config = dict(
    n_head=5,
    qk_norm=True,
    tie_embeddings='early',
    parallel_block=False,
    init='uniform',
    init_std_up=0.0657,
    final_lr_fraction=0.0,
    train_tokens=135600000,
    dataset='wikipedia_en',
)
Each number is 128 + 24 x the weight over its row's rms, rounded and kept within 0 to 255. Layers, rows and columns count from 0. Numbers have three digits each. The size before them is the row's rms in percent of the matrix's.

# up: layer 7 MLP up, 640x160, rms 0.0517, rows 27-108, columns 80-159
# down: layer 7 MLP down (transposed), 640x160, rms 0.0333, rows 27-107, columns 80-159
up27 105:142135134105125124112100107135119155123139101117109147167133138133154111124136085113152103119118145145087104118089098128139162119147128096097104140156125173109128095107058111149103123126132126142128157148162121130180117147132133093114113136
down27 103:118123112123146119146151142129127149130126113069128172124119142114162163096110122110152069156099145132128093126147170157120095105105148123135164155112168121111144114151125106096126075119142125128131121093121135084112117168159139139112147127
up28 100:074162116117131106073101091113156115148100149140118164134150127169131143138173113113132098143159136127106111124109129146107084092088131102106109086127155145113152125111113132084111178145151136124152125118146095087092130169120087143109119122
down28 098:104154153126132116097108136114148122113162121131134129101156176117115172115144100129139108133139169104173121105159140139086074137122146102078075123079099145129094101184116149153142103154173130139174134131124115128109156122123115129107137158
up29 100:099125112145141127127125131125104159097150166155146132162133103135149119124169138153127148104104118149127124133146118163073137086152089089168134086133118152091132120087096102132138155138132085109119105147188160182136118093162128125104133163
down29 105:094164114120115127137150126087078125099119143129094158130106127125172141091097114122083141107170126097149163084126160109102142123143115136108127073107147086146176141123117166130100141113131159126144092127105117161186157118129117133135153155
up30 104:139135120101142148125131149107054157161079095113094143124121102142127133116159141174088078098155123131122124115117106115148087106112157127127155063149110167111141118140136158147120158095155076170154125119125125139118108157116106163179129142
down30 102:115149101156089107120125097168132104119158137134120108126124135161111126097101163147104166144133120104183112125082143095148168096119125117157131081143082143083110150099125138128153138185127149148157114138146200168146094113106114103146138135
up31 100:089090108155145148120201091105103131158115106134135136114153117141159123089108130108096175069108160122152120092126118134114117136124133159118108128125113136150151146104163142134136158131116160117108119112102114081104071111137103170188155107
down31 108:128131110104122124134114134149151159126171111137139100162097118153158126124115157184176107113159145138125091095106119145103117147142125144056128107108110118125127131109131159144160116100150152109179155146124111130130087106138120134116147127
up32 105:098110121085161111126135159120119106116102122122080152117122093137129137134107169120108113118132150127105136095100155089156144103147080087143139100124138160129139093142083113139135119133132099184133150107171149183122080178147090128111137101
down32 092:128128130100121128132091119080121100152162110127105133153106140128141111136166133146102139121145114122158135124104140094153143127148129112158155095140104145067157130184124164155110155093122112149125153127146173171109117155106111118149129112
up33 105:115144088088117106138097158116107119107147106117101124129129094124105130162117164100133119147148123168156151074158148151146114139159164065141098132139078147110142134153090118109122136148159092199143104097112113191120095148096127136130120110
down33 097:131149117111111124153122137090136127118140115111082140158118172099118129103108115161117132110128145134201124109130113090160155148114150113152139142134172108137111087142133095160100140120108143134126108146095126165110127147115096124124145088
up34 100:098081133102178073125147129147159159161095140125091141109135105081146127090124129099148146183137104121140148121125101119087128115177084173115118103119089146122117151144118127118120109177115111137122145103094129160139110131132118143149181165
down34 091:109141124119132129105123131144164089105140113109104103119130135118103122139167147149130113101137152111147158142136127155110148146102124121096161131115154133129095015128159103105111133092142123160139171185144123095124156135122166121135079164
up35 099:112111115104113106124120119123126150127139135126158147135147106123109124114148102168120128069094135200111107135142113138105165143131107114128160099118094177081156128152149107114140140145117129164133092127130121112097151129158171134130117163
down35 104:142125162077122058086135114138133109099154136076148167124094124148135147114126087185104122083153142152091140142141156144142151070120126116132166126153110128143146143152084122117117157121139116103158156147111122136148132103111131129125120134
up36 109:132163158146120101130155158155128126165100140108132107151144139129154141115101173108142147193121089119080096112127100106099129091123138138144146142149117116133099122135167135133159149124104129119128104116114112108115119118132114110145127127
down36 106:162134168159150092114161167072148155123156133089089129139127142148099118157131093138124112099112126103144119160127103130138119103113127097139112119118150146156116158143175146171107089124143152097119140111142112134174108129118130107128171112
up37 102:129139155161126137116090153124167111130147118134135156117161116126141116151125136145125142120130159154114108118084118128145090129187149152134143107129114159122128119160144111157122156152131136126106145130133107138162148104140150061097124133
down37 099:125137158121124110169135128138101172141109119089126154129112119125121111108140101133112133101154152113122157125119132147130090126136144091152145182167128068119172099105121140137136165107128181100132085103140136147137125136111123141137198128
up38 099:103175150162111102114121120127140148129120097138119117160140149091123164137112132078123132149156134156080145153130120097141129156110108161136092137175137148090104108119102115136148143089159115142141174133119153095142112141123101128151120121
down38 100:145143119111120111112103159109093107104054127165077146130121144122164158138162168134139125126084139079163118095081124156182130117127086155138117131106151094111126162121131092104175141109118132079161096180134163134087110106152154152129107116
up39 097:140162158165125142113102114135108113122137120095143123158118130128141099149142152111121129099140142164103133111107074152111142132186139108147080122116126096125137108172112163116144081118127127110118148134097111162111131141151100112142130097
down39 102:158106153107128153152115112134122146104140140109126174112135130153129098109139096131149134127162154044098143135109158118126107144114134086138124103141096145119141167076102147148140105151134135117125106106120140148102101105169129141161121106
up40 112:125107158110120085125142159124131110139108137119143131131155170154106067103094092146163102124096117151093118145092157151106125115143131131108170101122153137118175098065144103119093115078143103179146144092177136151164126166143107114107109114
down40 108:134128207116144137108163170140138164135102108145136132148148133116170134115062110132123075154097125138116105125149156130103091119132137123139151162129119116111170135125141154104098110108150136084089121108095115103147151136127136122112126081
up41 090:126139162126162109143137110136121129134133124146092108169148114147150120121103085104092107123119167118109133154131113166155075098134114123117137125099162107095141149119131094161111138089100153109179137144093097116097089123127132136123119134
down41 096:164080139134162143151158139086079140129147144121154114081125117144144117113116142146110138150120141146078157077121160111091064138092136085106140144126117091116161114120122109188125142153153156167146122143117123086139107142124149147121108101
up42 098:140091076153134170133166162118109137110101109146115124167103134154099137119100130115103142105118142152119094090158134130122159118185142185153127098134124127117144123159109125144156120110114178125114122152158123129120148115136120148142100133
down42 093:169124133108125159095148127113101109126140132108126146090116181100119100125075151106134107136102106178150071137186156125119131131094130111124123136135080135102149128135122120127174111147128145143101091136118135123147118115109137099128145141
up43 097:140130158114128106146092152121131122132124139114166135100128092111146084127144101114104092163149103145108150119144094167072150106148104093150098114115142184109118117159098095109093074119156148130104101111103134151152121169119152140163148146
down43 099:152115140126084122063108129157146142135178124110139126118109133164130147108148144144109133087139153108121162118114129144147125154125125139137096161134110136126157127128140127141118118146157134161120144156113118134159127161156155127121127133
up44 098:143151120120100118108140107138088147147138125121161141139132138143142122126113065141133118107106154119110158186121133159164106091165134156146124096129133150125148101111100126135179156136153102138107149163159146160120131140128144131143093118
down44 097:146131164094104149098141138089184155113191170061118155135122166106151068133133114140107134133153132121100163172130137154129133120099110137115073136115136145143108097144119120148125152093134133125145100136087094154139110132141138133140136110
up45 090:130152108118120140133137113113106093122160144132140148141112139109102162127128119142125087093176106119113116138097099112118152145168132160117166087137161118147156099131101090146096170129114097151131131105126134171179131159135146134152139115
down45 086:151141125149179153140129105145112137100148148133121100114142140096162126135104100079131110155138121133135147142158157134078097124149141110098109124123109134113124135114100119126146156180127144132119107094132126179136133090118179153094139132
up46 097:130158136147141102157109133126107149130079069108079169158135111149113116150138096103108121132127154126147126115162102113144111128121116119084143098123161156136155088122085122115135090114173128133125135085158125157173105133151133156137126119
down46 082:109150136117147149135192156089132147134127103109111197124151126171143124126139123096086114080125153116163124133116147104188131152051107113115149102090148142101107148124099131110101092117114137143160170121132140099130152108137124125154157106
up47 101:136162171126117119145160130110126109112121113134107161087148118186124185143162135106130132157140101162104131095109140127122118153139154132120124111150125117170105126140129126164125174130121139133130162098140110115103114148129121126163132110
down47 096:144156118102122114120079125164114090177115110125108154160090120140132109141111121164081173110142094122142110122087153109144120105162121166152116106147125071149164087114100115112168155138145135093133092157092118121107102159148146094127133109
up48 095:153099159090128119140143130130092146128078112130113112123123143148105168175118109123083111142151141131135099127127110088122133105109125095122087094131136165111182126165095125154177152097127120128142127117130140151121098112127129134099102143
down48 099:158114141126135154187127134111177139115187149129125155123127158105128118159135139116095127178120098111122148137145140105113155134137111076083096103083112110112133072145136161115088133162142133115141129140125132143100156159102122103121118105
up49 087:131156146175114152140106121119123151153117148140071123100117152108161087152155157116106152130152141125104158109133128107044140143124112130131093147127098129090143124116121145099162106152122120139138138097102132120148102164113102110160130119
down49 082:124129123132121172111142161105127105114153158107096095139148159115207104148124137083096124149146149133124139133140145144115117133100105141098115139049117161096059098157130156129126116139130150122162136154109093092102132153158132167112130129
up50 102:109127095115109112121110124101073097125101166140130115102116095150083136169120155086162165164132103171124162156098069116108152112133145139152123141144127099108143097127093122150177169113159089098083157177133138159154121139119115118092111107
down50 102:113154126091133131133120165134111167149155181100093130089097176153127140083109091111142175095117133119131144111116146097128124142078130147056084142104141125140121147130093107130167168138089128088144140144075089136161138142132147146159151124
up51 106:167092085139119123180126136111141112132106139127090139134142132148095089163102130112083122164130108120126151103111136092107130150152084101104151131106098152134165160114098177105140082124148084152092176158141131126116133115116145130105136115
down51 105:136143121140132105128127110158139163089132131124155134136127136129165066122080114093092155092119096100123148162132181097129149142110151096188164141100136123126088114109144140093129127133113116092118143109117110071109101124174143120128148157
up52 101:120143107151104133138125140119109109142152132132094147105131138131150144166110139109152122114106145123120054121148104044107104143135163101132198138150113119128151160115118143175161097134151082140099098118116156140152106110131141101142154141
down52 103:128139145134154124096168189136096125141160143138113133096122158119106130130119106179114141155135137144123113123138151159108097131105091146151108167138117103133174152127136126129132092105120149156109100155115100123150110113123183092120104173
up53 105:160096111119116126137167149137145092122165102120097141166134133152130110086101077110131141130114135167129088110094152128135126111111091092168157152138125107132151106090140090157114090117106181156131135133147132124114125169138146112118158080
down53 100:163133157126152112140140127113123142137141109131126110113089129080179185130087125118085135122151088135165101104139159147157110130135135116128125104130119099102129117179131143134115178138065134139149120118146097084084129136159132095138123087
up54 095:129175091193098132159117138126151136129108120140115135115143180103120107141093145152111109145132175132065126147134132154150145136167124141111078172125164102146133130113118169118137107095120166127108156108100113147084149150159085148163134145
down54 094:119140148136090143133161138090138130140141134125122155167115149100116106146138107160133152116109110116159118083115109098158145162156108130139142135098131067175124161118115120112088140114122119167121128120120116117164153153123135121112151143
up55 103:106121109143113150084155141116152117128082149112080108126158161149119102139187076135159167099119128179130141158104160115119096126170109108149122146110099157162084151156091119132151109093126135112107121151129104143133091105153139112126066130
down55 103:140145152096117106156152147113108108136112123143114143121122159100128163115108121138126126103106129150150199141070140140134122174122162161117104124118125115135146129141129108128130080170145161121143151154137157168112159108155102119135111110
up56 091:152167140160131121149118163141173158083153132134117158134114139131088129119107140111144118134148163150139127144144143108144148139135120161099108106137150131123125149070125092137107126097148138153187127090103113140085110148170087092081146118
down56 093:135132141157163113164106144115094119092150122113133087116097154116120131124108127128098138126111081090173114117087108096136119155099131126125104140119124133133115080142161132114164148119152149123139150115145114133136120092133158101145082119
up57 102:087083118150108117129097160158105173141130100127119148090139110115145158134129138122156129122187114120141138141116096116143167112161160131092120090170142135175104114142145083138146089169135132150144123121099100119137133103094072101163116112
down57 100:160068126118109125155146174142134112112105117079144111152111132121067158161149156124082120100119127154126157135108181155129083173169127098115114155080101150136120082095098139142127119120145150123079141165100124108126153112137139153175119148
up58 100:137172100122159150092114182126127126106104148179129177084120088169098122109177141114136118129146135145135127105133071112136114108151102147137117089154124121138112091119117186121130118105101117137106109110147152143140121128104110123108117154
down58 102:130146131130133119122132124087134115073134125143146150111122111122181130153120152116087129092105100109133104155119133119101074147091133113111141113096139130148150178101104130144110123091146121129132141108128109130126138120119124119148136182
up59 096:116117118102140150124137137128152147105139082156135148158105102101124168124099169068166133120144130165127149125125092131093135149129161133167095166145164119119120120156128130148143112125171155141122142084114124136115118109139106123147141121
down59 099:102146102093127146116114117127132121140121116126189146122146142106139078169169122121140133118111144097099128114155148112153114119143120177124155144150117140113140099098114096114133106143156099102179158154191122150117121117117100103122097136
up60 095:142138161106080139130129106137077130125166153116157129100143131161112158147123111136111115105139189167134082137134121106136154114139143115111114135138149126162121119122094098062164145088134161162167143097165084089155104135132153112144110150
down60 095:111078130127171135142111145136097099159130138113151132140156126171118096162138102129126116153134115137073164156131142165147151091146157165108138128103127117163159130125151129141135116128122134085106128156149089109148126185130151125095147114
up61 115:100129110089162129158103168151144076124105120135136104150117082160129133108159144146171134129146196129107122116147138108153099113106171136130119088155091128099145157110158129118186128101179111105128152144128157114117123103151080102118115158
down61 103:130094160125116114139128114155171120096135131156149142116112138142123101144105150169144155167135097133124146130098107094136157083115135128171123066096180105142102129109132105128169110084138123061117156117138157127156163104126141114117118124
up62 110:149164152163146129099146090178092122159147131164112127107155133108145146110139124146137092090107144108109142127133128149125136110137134079135124129179161152138152139130111119119137120083117149174143118121101144093128167150162103133124089143
down62 110:095133115135101103097120138114162174123135150104152127097130109149179136125157152111111145134118113063119124111100152124143167155131104106127147127143130081134128175139118166145142127145151105090120138105071101132187116151148157142171136158
up63 096:112141134169174157118128113152108161110129100125129133083136136126150153148089075095141169111100158125131097142134136108103125083161122146123120142113117139104116190117149095098154116144148174126112143115168133096133106123111149145114122129
down63 101:074094117150146119155122128140102133167107122142172120120146103133066166101121117147091107138111125091130186111119174103158157079154168108133172106123160126126133161120141141113098121131172140134091130152133170121094160140125103147154102126
up64 094:177122093153147131106096154108113088118151154140086151121096162125118092110085103110103147137100145123154114159121152148110132122121152084166117132185165125137113173136126146090130129100093112093100156120128106095111130129145120143119130168
down64 091:165096128087126106107146091111143141100158130152132148104162127134117176154159118144157168146102128104141127126145151079088117161109126181112122163139136161137103062128133079164109100096119127152116141180131124127142147095138129097155136107
up65 107:145115144170124143133122102125140106129124113150142129126161138132114074128092140110103152131101096146107079135072126145107149148144177111167198124105110126154135113134123142135124138103157090098094128117148153121117117117103150090172154107
down65 111:122114156127131162114105144143140146159164126151124107135146147088099136099118129121112150155163127096144120082128145080113142152156142105095137099137099168106113121165146155105146141136126163111114123171179107104125146135125139105118165095
up66 092:123142137110149111135098125151093154149130147108155121172102153113120151110097090121128166140099108121132092107137164120148131149140085131143101112137092143080172095152103154160217093113162162158148107117140122116122091116199146135090133077
down66 093:149137117169156113098147133140099133143134129139134171124141099094132142128121159068135111096074100121089125167150121133179139150134121149113155158125126150110135164108103139141113110145164158079108126119159119103165129152135119120106120154
up67 106:131165160169117114097155135162117160114158127123131143156124145091149158169101109140129116125171135131107136064114128149101100133106115143121097150166092125099113131176171115069132110113116138135155122118112135117162111147145094155091109097
down67 106:140126181082123123110096092149144106158106155097129116116132193132149116150087098098073144120149154112112135125154166148137114130154120159104114121094111178122101146138130177098106115138100121097134137133110091111106115148154145115114134148
up68 104:100127104075160146109123117125090154082148127108121156113156148152136108117127105104145134067135110158100092121124111090076093146104117138134131133131103138155145153125131160116149098124109139119137123147149130144129110119103101105131100103
down68 104:148134115103117126146176115081179143134113095141136145149106148131167193144177148146116095146140090100134120140126113104162114171103140128171165102142131140134130129073133107089130080141138106136166127103088111129145136145109070124162123109
up69 092:119092109128125147129126119133136126165141113133094168142129095124105140126114151153190162118125159121121116168144129132163095147102160100117144131149112144121121131106142136181148141114112110126133082129135093091105117151113116177111112132
down69 100:104148147108127104144112117123085145127120121103124102118109161123166125148109133124151125118155141081160153123114160106119133146158134144094108136082146123124106126135122091148134139151153124138170117102087133147145146143172124155155136097
up70 104:146159120125107082125111121086111161104114146108118117116108115161112190132172112150124116107137096129117132119095161119129132162130154151136113124153116102141122118162116147163094104119119161165095144118146100132172139144117167151104153100
down70 102:122149131127093148133099117147133094117091119142162106107096128135118138117130134146097086138134157114177123091168163109098130127107140146141095150123173131094120167054127105096192126145101106121105136111130126123124160113123159126169143147
up71 094:145088103146149109082177146159166133158162115138111089138109175140131123099119097134129135144121157115102123106121136145125077130132128118125118120182100107131135177119151104145111134151132123129134145131139084133105137120137115156150152133
down71 094:118127095079090111142100088141090118136113128156139138128087118109105146116143084140136160127100118084146144095132169138114167124160129184173169125154151125145093142151146096106095148119111120143122141115109154135140114099150144133126122128
up72 098:114130133124123133155152124163133147105095136117126091155155151182148133163152156131133081114113124171101107094131130166078131113103125089091127128138127167112134153169124123123167068155113108107168099175138075118099116123143114096131127107
down72 094:146134153104100129128112120124152138119130130111115099091149131118160085179126150092112139137127153101085135119147126086086137136133143121097147138124073148144142145142152185145137106110126132094139137104149080124127141131107100140173109126
up73 097:064121113144121093139117087136151145104124094155135130138119122115122139161125113146106114129109129111093149144100097109144141110141132127123102149132142146129099086133158105117099119152189153130140151135136078131106124123146120135102133106
down73 102:114093140142103115143133167094099120106137143100130079119103122120121180132172141113134137094115138122146130100130118082140111161153145116148132099141127128130121142119118105095103133116129098117127105120137105161121137136112113106109092144
up74 095:125154165136133174131116144120142156170099106127090153142158114109117154111061129104149102138165089142145133092142149112152093107138155084129086118157150114128149109159118143117119115134113131111160131166135100171174154125172153092116149143
down74 094:104110167124133131136116158138150190119129080094120100130131120139075106136115139144148148131154098159139136118139118140088109210160149089101118126099105126111116126115140171159180099135098173116098176141119108172131109121131153127113149143
up75 091:166143104132100126126145164114128109170094142109122102132104139158148117156099088112093160111084146117111142080151143129121150129112093111110082151110108111128112140163100151111103120123093145149133112085129139111148126120097144148120146181
down75 088:118122111107155158110117131124110141138095111089132137110120101138100131127118104138089156115165128114126124129095124106153134135129117115114146172149155155109069107139171064136132099115152165136151115141142128101151132138144105183147118092
up76 106:083131151101150160125147147138122154122154123117091105132117100145129107144135134111138100151137129130121096100171136120087130113126128126103095170137106128125139121099150139108111139144117122156148153126117148138088138149087073128145104138
down76 101:098151126143111103136117124140106104094106143127122182114133141118173123163105112102144138112124102098152122152102145151098128144160141080147120159086149171097136118119088126178103096114150114074144104134165143147112107138109150157160182151
up77 119:146106073135139075116122131181153182165137144162106138137129119158076135151162132091090092120179135140116122133171097075155134109104168119127136144171147106150149104159127107147124128139118141125115092135121083088122139164136126135151105136
down77 118:167084105114168143177146147166130105111119124150166121127120124111135113141135156134110126117190147134139165122134170158108155122134140119115102118147139101136149127130153193169121114105123124130128119106138123106132150122107145139108119115
up78 098:124197123090080162145106139114150154139116161120126164096126144152123102133144104112096157165161131170119147118124125092117137110149131113108132113106150152109073090090130113112112129158127113157123144141109109167131124090103083111131145132
down78 095:068161133138111131116121143173135117121132118146084138128071154127135149116104108109161155126148130094117117127114154109123171139137114090073132140121079137133150086153074125113145154149139148132100105158110103139130151145181178120143117139
up79 101:161102097158149118141074130123141130169138114140106102141132095116097084141142110089098122132136123121160128108115142116097091163114095105123095118165112145159122128136133151095123149104130116117101121124168127105133146135094159141085158125
down79 099:117101115176145151125174114116118121104135134121116093155121125089160118118093104120140198138149146159156139127117108129095113104115115152134117119085132133119094124134132127129179103131142151118107139160189149105155110126166138109127130129
up80 099:137118157155102177075121135150177116104167102147136126128130133084157123133087095142123149144141107140136126115118125096127126052179103136106121144125148127138117183102127099102103128139124095152145134143118130160131098152121150146143147121
down80 101:110130112156050163127112171158143108147151145154150120134164102123144116109154136150185129175103140172131117140094129122143123119109153118124146127099131119152119143083157114143113120161114129138156138196151153147109138135111137122122111121
up81 109:095125120137185130103165099151098076105127120103109152065138137100125094131119098117116116145158104134115093120160132177111117152132145099121067125112125151135151097121156111105172127115166073128116121145116125155132118102176118136150153114
down81 119:135154128173133157121156154124150119129111109120152122118131136092115117114106207139126094143106177146159153101129171074159094146137140118116141136138130122099174125084100125117092145101110156161172119105160111096122147133085119136108122139
up82 105:148111114137159099130181157161113106113116167151094161114093111122133176116165101131121135087152119134101135121097122117109114141149097190158125157167107157093094139108115101109139137104097133153100135154137114143155114144159097161161151134
down82 108:119158142107127121129078135151118118115109103165181137116135151134095146153157118176131118138174066141118132131106126122125118149128075091168107120127119129175139155132109142129105129087170104120143087125115102115147158104161152091100085124
up83 103:105107099106117134119140158114119138146102170154140187087138145151061135122093147095117135132108101138113124153146096151078109105108119110149113145107154120116090107127126136139112114161148136158097104129116162129108171081149133086125146112
down83 106:150149166123096138143127143072134109139109135135142124106101094090100129097113107173124122142155189133119131137122103134152125131108149133093105133123099120068141144117117121143149163106111120168105117149116149138131130099123093178111156159
up84 098:137161138164121130116108121165093114173097093135140153112117091162098129152149096151154144072159131122140140101129155103144146127131098120128126169166132159122176113093118173147148143119071087168101156137136158141077124083137127113135149092
down84 099:154184110132088177126114120156122161144104135114137189162141129118183094138131136124124085159102098157109096122162084158107125124120148103138178148152128110149145151083122127151123151121101097183147111112137126130107114136170137180127108123
up85 098:120119072124151150131106128150114134107086110133113181098099139138124138130157120127085111130127128167149119081152136169149136142135126125140123133169149120080112133119080113116112108110144154116127133123143138150094112093157076138108134100
down85 103:131122087148129157075126099137171135140129180122116160111139168141155147144093178110119118168121128142193153095140154131155132139126142140144117159131111129108143144144122113102092081147148178125102116101106145090139124134136089108120103136
up86 094:149110075124124129120147111124120148125160118129136096128122157101097177156169106111104122096112130161100147113122143158122152153096095162148189151145152148132087126137087144117116083119103113129129128127087101095121116123158161097123157143
down86 095:157177130127135124117103091100115112089110159118143128131151157115109124143091147123099150115149158100209107124136140090108157105109195124144121140116097136186091187131130125136125112125130097107148120083165095116117153129110157108142141095
up87 097:126141093097136143143182160147150134165125153166110162114127125083118099129172135102123112158147119171139105112106115181114096123104133139118163136132113113110156144123161128101159126130175094140117096087103125113099146133111168102148111090
down87 101:157139114112143184137144158164104135140180110119133158101131150148140069088116177117108111174110142090070102132100140138159081157102118153124118139133122132138183114117143106132096097119145114146190116124138120143147121114114153118101145160
up88 106:102124170107153102147136109151125119109140128093094120150156141139136143115100155155094139167109148164068107166190126125127092115112170087155123092127153138139106124127114144151096112117114129147118110121111096143111136127140088156145156151
down88 103:159138147147147103063156123120168137154141177125117143075148118153161136121095128137148075121148140087110092082146175150085124097130125136161131108174115145152162152126129156108102075104134089119167108117118118118092118115130131120147163126
up89 114:132137104112139106081157158128114109134158110162177125131121130132139145130121105132087090134107148162132141128181124112110116119103149086101179109115155169153118108130142112101139101160149169123084135142110130124090104161116134115138160161
down89 125:120115104062140118147095124117129106161108121123172090140120147144169095122124148150182117129136146101123159125136113144184130141152160127099129142136105096137183162089168163113135112133150131149175106145152140118102137100156134115114122133
up90 089:119099143156152087118105141130130121148114148161125146125146110109116103101155121108103100113141103107103146099150100094129142117186104174168118149163139135123114133140123153144106096084115151153079151130139138116151141105192098088145132116
down90 096:160138137165096136147111112128134151094138135150109168118129135145109133134071170128115140116117092094130093130136121121140122158094093075131097123138118103175134132122146181161131102117134127167141080148114146141083156108133171088155125163
up91 096:143139121124156116095153113150125159137151141100111068138142134123105170111127106094136115099128157123118092133162137139137121167126123150103135107163136102134137102137081101116127096170159142152119162152176133102163138137131078090129113117
down91 095:142099138169133114110136129107100108098126126098135100103131136141136145176132111148086090174142152130157124134158134132130103118145124155106154149106138092124107096116142129131138158092152073137118156116176115120110118130083145161105142160
up92 099:163127115164095139120117127161112156140101161110123094125154160168135119166131153114124116114122116126105136142103088157130148159085128104164111076150164127135115161139161171122158103128111167122112118136108077137100117101107133129135140107
down92 102:130155109167103142098164120168126177109128179129087116101132171128113166145101112091138149117155134131103110126136145075159106156092133126145167122141149148172184143070119150126103115126119102117147140101130115142130113109148139130112164130
up93 106:148097110162130154085148146095139083098144129114143097111147090161114111149114105160176150152159116136128139130121156088148154100151136085107164072139151144098164091068138160122105120109149158109159147121181151114107136125128100118108121094
down93 104:133134162129143148074138119106101151118096128142137145159141200166116156157083098132116101151110125130141139125127140075109188097138105125135149108100169129150133145153119129141133146129128135065147106170127091149139155147083149108093136140
up94 096:125112066151118120102145109152141112151125151110142095117111143174142139111136145140159150137150105105150152064138122102110169149131115125125168131151122184173123134163105173111168107128123080158135117109142165123121116113136149076120141125
down94 101:176146135125099139115151106185093164119137146095179122146133115100174107114099122132145127146123115143097087101110120148126120138107144150149171110114126141181123159106130145132129104162154125138110128125125142132181096115140138102074109145
up95 097:143131153108119107130152112082108182140113147124114146129140120146147119119127175111121125078140115163155119097111119086095146059142147096121154093123153095088159141089155115110128146147097137115110128139154097156113141149127100121069172119
down95 096:141127125126125140134135175170152137100134152120120166132122109124165133126085152100110151090132124100134123127167085118164152127156136085105161181119145123100129169118107141088126178097094135123111125183107110118143153117136143097122149150
up96 102:144137119148151135086145147144087126156126141118133098125105152138153102168148113136138122091151153121072125098141160109095138110091137134115133092134076135083089146110140131166137090140091148123112121153128140125143066111160104141167115105
down96 102:133094168154132167112135132082111128109100145143125123167106109142164105114120110128087165169171114124173144112131118118148121133153109126107103123157100141119069153142193164129102153132093153077133112138107138124132075136132115115106125136
up97 106:141116128189100127122116137171112118148090126159141166159135078114100097153098132106093138116113132108098114117143134094144099111109126132168154149137130130160139117099108118112134116135158093118118136143109121085155155122119127094117177116
down97 086:182138182146132111149141117162086130110109106137127136151101141106128161114137137151100127146131166148142103125148115106144101114130147123125152125117139104148124096125111127136091157049126113112100127119134139101118150124135075161112162135
up98 110:084130112106129134162121134130139147113107123114126152145105129083146134124106136123115132159164105164140141112102072112127052140129132138163130157175110144116093117114097141119133107146130088144148152126092144098152097138133124132161123116
down98 109:144143120129145146119137120152124141108118169131113130117140145082139151134142117100128112133123170154158109091096108152164124162114165142116134118132108127106132105111092153125141116127145126102133104092107115129174135095149104100094129113
up99 099:102114065123110126148081163128114102121141162157118166130150096088136083141135127127112125074130103165177157151142106168126163113167139103153166157092137106130165100091132075124125154073134138155121182096194127137114119156128132125149101107
down99 095:156174168128103121101167128143159142144141099129071157119164137142102121151116119103120110131162116136086155118153169130121117122132111119143125121154150139124076159134150139164137091121121168146144088083146070115115115116126098130116116125
up100 098:120129107126146102115128083145120112104151129123084110171127103130143113138181069171120131114118091162074150117135147116116125117143121097156107170157136152142109095112169153110166107106083121074121108167148126109149138109126103147129096139
down100 103:125149134147084153115142103107160109128124123138126111137160151084139118160133138120088134129120103152109141141083133094100129126134187130117111139130086139109178145105141141142093109121148098157162138105142112149122125127173184074131123148
up101 098:129152095135146135126122139141128127116121097115115129098098133165118156129121118120163160077133127108128120120101093151141121131119110123153134144100143140133110166092132100111121078156116113132134107087102155121121164146183110149124112110
down101 092:142116102086112112154148116087110102156133075124162134079147158091150111097104152123131128140108107107149110130117100118175109133067144126122127120129150122190127131177123079145117133137133131109205128108131129127106166126151105130156142170
up102 096:131173144128122198114118134134108118093158102172182161159143145101059126104101099081093162089132133124153159135141146107162100094087111106136109145136145114164105129123131154140131139121176141136099131141141149110120156078118132084129143110
down102 093:112126177104101086092162159110136107140126119074141095137118094135137123131125099162158134119121105162127124105129154170089166111134112114089159064106112135118131149163127135148082138094065145133124131143143162110133097129131058135148163144
up103 107:112159101129147116168159166129120130111168142207159132163129141108134104141162123122110176116103094193154125109140140107097148134112082086090116148151090144162139115070091148110142111099138165155105125110119106141168161147108162136124117076
down103 109:197155177085127111127151123165129112121174118153111152166149119106138111075138097120110145117118154126173155153131145151117127103118107122097131112131129148116125122152135120142117119135133112117182142113148155112135120142105134129162114073
up104 097:139168126143149132096110130166103106125111123159129122092103131073096160167136129137145125092187114125103157126148144168138109128131163127113103104147089115088097108143124100135103142130145122120106108155109146099139081091119133131120154123
down104 093:159076142123165132097112093106106146129123153137144121099084126131161184132102125171112118097129126133133123162133135142176124150108123145142136107114089110102136106132112109153164101142135164112157115130095112116106116122152085133126128153
up105 088:172138113135135159089151151138133095095109186133127150076112114120126143145149144121152153071107131133134100108084114150067080099121151157127144152167120123147136135084111178155111114125153146089159115121128146128135116147107138159108099155
down105 091:129164127111136090142113133097169122085131125102115159140104146104151155113117128105092136082105100106163107129083181154101154192107132124143143132107139117174125087146079151142161135129106153145151117132096132123079126097099147116141143184
up106 097:139138119137146130130169100145167103122172119146108143154136145111128115170101087094128157145113066113141132135128117117125123142114131105123111106152129109139153125139104125171145123161122135135134144160096089140086163089124132124136122109
down106 102:121149117118142106143124131119116129108159112123118103113106164164147147124105117137140127059124150150149093128120154118162124169150089143112106121130149163073130153158167122118126144145106137125155140093115070127139089155107126098080129114
up107 089:131130103135144148128098172118121100112098100116119113127112106086130141144107120164145157154137160135159163130135110113110144102124102180123144149105088109127115121110057161115152104137176147150130172105135142153090140098158160140135148147
down107 086:093157119126147106131133108117129152118171174113094206133132113108156112093142111137137092139116113127145102156117134128113146122133132125131127159150145116152100111165149107144148142096139127193128103133119092094153163146143105138151064126
up108 109:112145134132105133156108114158167132153156123138116140163107129103124098135155117100115177141115122111110094084115096158133139120108158130145100161127137139097110119093120095117160125095137129130144119122129127127116088151098143148084116105